Each number is 128 + 32 x the weight over the matrix's rms, rounded and kept within 0 to 255. Layers, rows and columns count from 0. Numbers have three digits each.

# layer 2 attention query, 64x64, rms 0.151, rows 0-21, columns 0-63
087212052154102124098102145077106105099136159148089039152057107075110103102117078243126133084185069126129187126104155076066135143255168180071148106213078177119106117052168057130146108203123144
121140109136096159117121139106127101149132137124109133136149149115139138161103100145094133102149080131174100172143149127112149150162143166099103108137140150135125143127118145126155143148132147
083119107159087143172117145146139123107121136153087067122079094120122122067155105131137150108139142113117175104071139099086140139165142162113120150156101114158116102125108126103168124154086110
156116168152149108134162096145132153107114110142132180130172134157177148180133143126130076155153121138101109119143096149188096142101111158107164139133138108133142167141141142175149111094129122
140095156138193131143181157116101171125137098119133181117177141132189149163142125072112085154138146127126142137168132126173096137051119119146118114117167091189155182153134174147106078083112112
150153123100113138177093134135102109140110110090165128127104130148146116123076107169092185065156116114128117105147113139146131126150210102170143124133149097096127106129131065086042136184126132
168118132095108129159133165168173148114085102205083143139167142141135116141097170103070098139113178087131164162118210120177092184143087175077152128160113069082119117127165101146121128173098138
152161103091148143082071035116144103142162110116130213116152110110160098178111167132164116159142177173083112061159054103120161089123114137106170145077111152123104120110059147104142091099079153
095139135101124138172133143094062094179105147146117123142122112092084135121130138114116170139134182083147164125130120144122116132183134141137133190176149142133111134151146161114116118073132166
129144103108121154159132121084137199073159116123126128087133129146176191082073123120124085132127166090151164129157157092147152130172110138132145097166116120110112151170169115111112133182082079
131144136150150075090115112141091166148124117122111102138105142167140123137147126130161106120140070115108108124152148094132121138137142127143112089137141143146150181091148119085163155118077115
137141106127113134099150125151161088112131130072158095114107109132131087150149116098203155135137142120149138095092098117120142144169137119108155086123130175155123144112080099113104104111140111
146138102109153150153120113136157098129167127134093120107109103141157080114108167137152111180105162081120112175153182167132097132140099177147158151110135114082107169072143106151152172146074149
113159203110125134102125078132096116126185128163112153097079120091127146069097160080161134100128130149164126105116084143097110143144115144118118210121132175176091116125147132163162155088102143
140110143118111108147099054127108150091116122144115105143124139154166139063092159131170111133132094116143161044105138122094130136093154129112125169123181186176118056121139154124159124089135124
142152091173135183139139130107134147124107108120159148184053091137122129186107144104182131133106159204175132135082118118167126147167111141122159163159098093162129133115109124133177131111156113
120137121143138116127085201126166133104098097140135155123126109154100123153105116176122126097113150180134098146096108124151173070113122151080156166119100153102152142119135132166144108185149111
146183145148111094082132135170102142098163038124148190140112099156137100143137087085139081079103122183220056150119127090202164159160065109175154104139169029080106111120098160109156116082125085
187134106126136117118122148103151071113161144132093147062110081123140115122130133163132113092099139163124115191202141135128151149116073150151159089114174115080119104205155173102069128112144084
102146161131120138084073155150158088115166103130143131140175118124148132097158083160101125095128189089113186132101079108160116113144147147121107104157158113132146110152093139110072111128084098
049118144022169089132117148167103103060181150095082128166176121123142116131098128138065109129102117124122064158172131156109168093109088159111150139124131165104089165090149163193156115147149166
111116114118093175111161145094105134117115133135120148120137167098151131141109066156065136104127142110176134172182115166149118120111129146127137094178130093093154122168168170116164100125121140
# layer 2 attention key, 64x64, rms 0.163, rows 0-20, columns 0-63
148154142103120118150123142131112114088083149076130172056126116119127084143114132099099043185146152198129083118131192128104151114153162113115064168206153115176148091115152123111201064132126135
171100202157144103105159115099158079137101136105139121124142113093157133142141156063152101161110127106138120116101078137113119134077150127175121195124154125125105122149114123137116162067101133
131155090111135157150107152116105118109149138037157166087159119086075070155107133186114067116149159130107119116136162095104162098149107139139143100190095111112156103109135118156161116142171192
128070160113122165075157087138131135180120121181138092156112136189136154129143160044144153142115164124111172133129122158166133147096154139101119162101165159121117170109126149147090167139129103
124124141105108129129127069154131162213145097161127054144067120104105163116187157128106176123138123091163131176158061143143087177127146133153176115099154146079103171147107114148081131100149100
076182084149156140151099188136183117084108171126089134117122132109147092079121087168119168147096056172071131135131127115052111146116081122125069127181151138138131145118116115106175092105148121
094050115155141142097142092140187132182124105139128104144148150177110219159105107062090182154152147085198084070154123090136150119089178134145125061079170158108092193123123168130053086087173110
110210158151187097101198132135053165065100146083108097177094169132206120123126111124137112109057159112113170185195097215108058145152139120152070155178167152098160154113131076185143118126082019
135122112096158094093157130218124189212150045167123050191139147111130119182179125016070165115131122079169122121121078112151093185086145171170215103073210121049131183172116152163074087092165099
125095177135122132089128135081136114122099156119075164169136171144173157122149102162149150137121165154100104069156089131108120133109143114117095131130130133175115125096132132113155150117146133
133067156184154156110143159180153166225168096210142091217215175097169173155097198000089255111097168084246188124146014171206021168000195165212224150064232135016134242255121116186015083036163054
112146167126136132132138118123070164116127119145111166141136102072125131130134152140127112125094095154072138181089112148149147112123123155109135135146118110147170162048113168114161130191107130
140166149166121122151160153105106131115109112121127149208145063135134172133094136123101161091138120154135147081160130132132176162119141132136094075131165102123122160166125134110094074115177104
154130069133103120153142176138093153113134072145099123164123149145177111152129068107121115093107116116067131122146149126135169081125115107105122069149148103144149135106078165124133154159188109
148129114110096139099140176142127084161179114121114139085108116183169083148177110073118099126101205147160092116175124131121100114118091118105128090123138120112159159152138132143119143120175136
145121143141110070106131070181092113099141107145124139113162117125110142101079192135102092107137114061089095103137133124106146085088154128128117094133112125086207152084127142163144112168117112
159111107148103123106157103168178101108119144100133111073149149133126119134065173097122146183109105105130098129135146113076099112099133095118134142094113103138148103131134141142135132077143153
095076109112124167142120063161140117119149109145096121155153158105120131110110113167143114156150087118077138116160141154108166103111181082117139112186114151103255200094124115124105137111116139
151144152067096134102153162125140179126074140133119104164117100140133136148149095113146185109149094178122158094113125168115116091162152111126108162169147127148162125104123073147137146139152179
087113138125149114139176105100150174145125118148116130129100172132131110158116150090136184183118120193139141135149130146118128173105121084151162172090117189092107144101140117125146148129176157
177164125185185155126158124121125083139099126090083096087121136119140083106174083147149153128108136141088140057149187115105102145150123115111117133062157074154153109172096100019108102076121143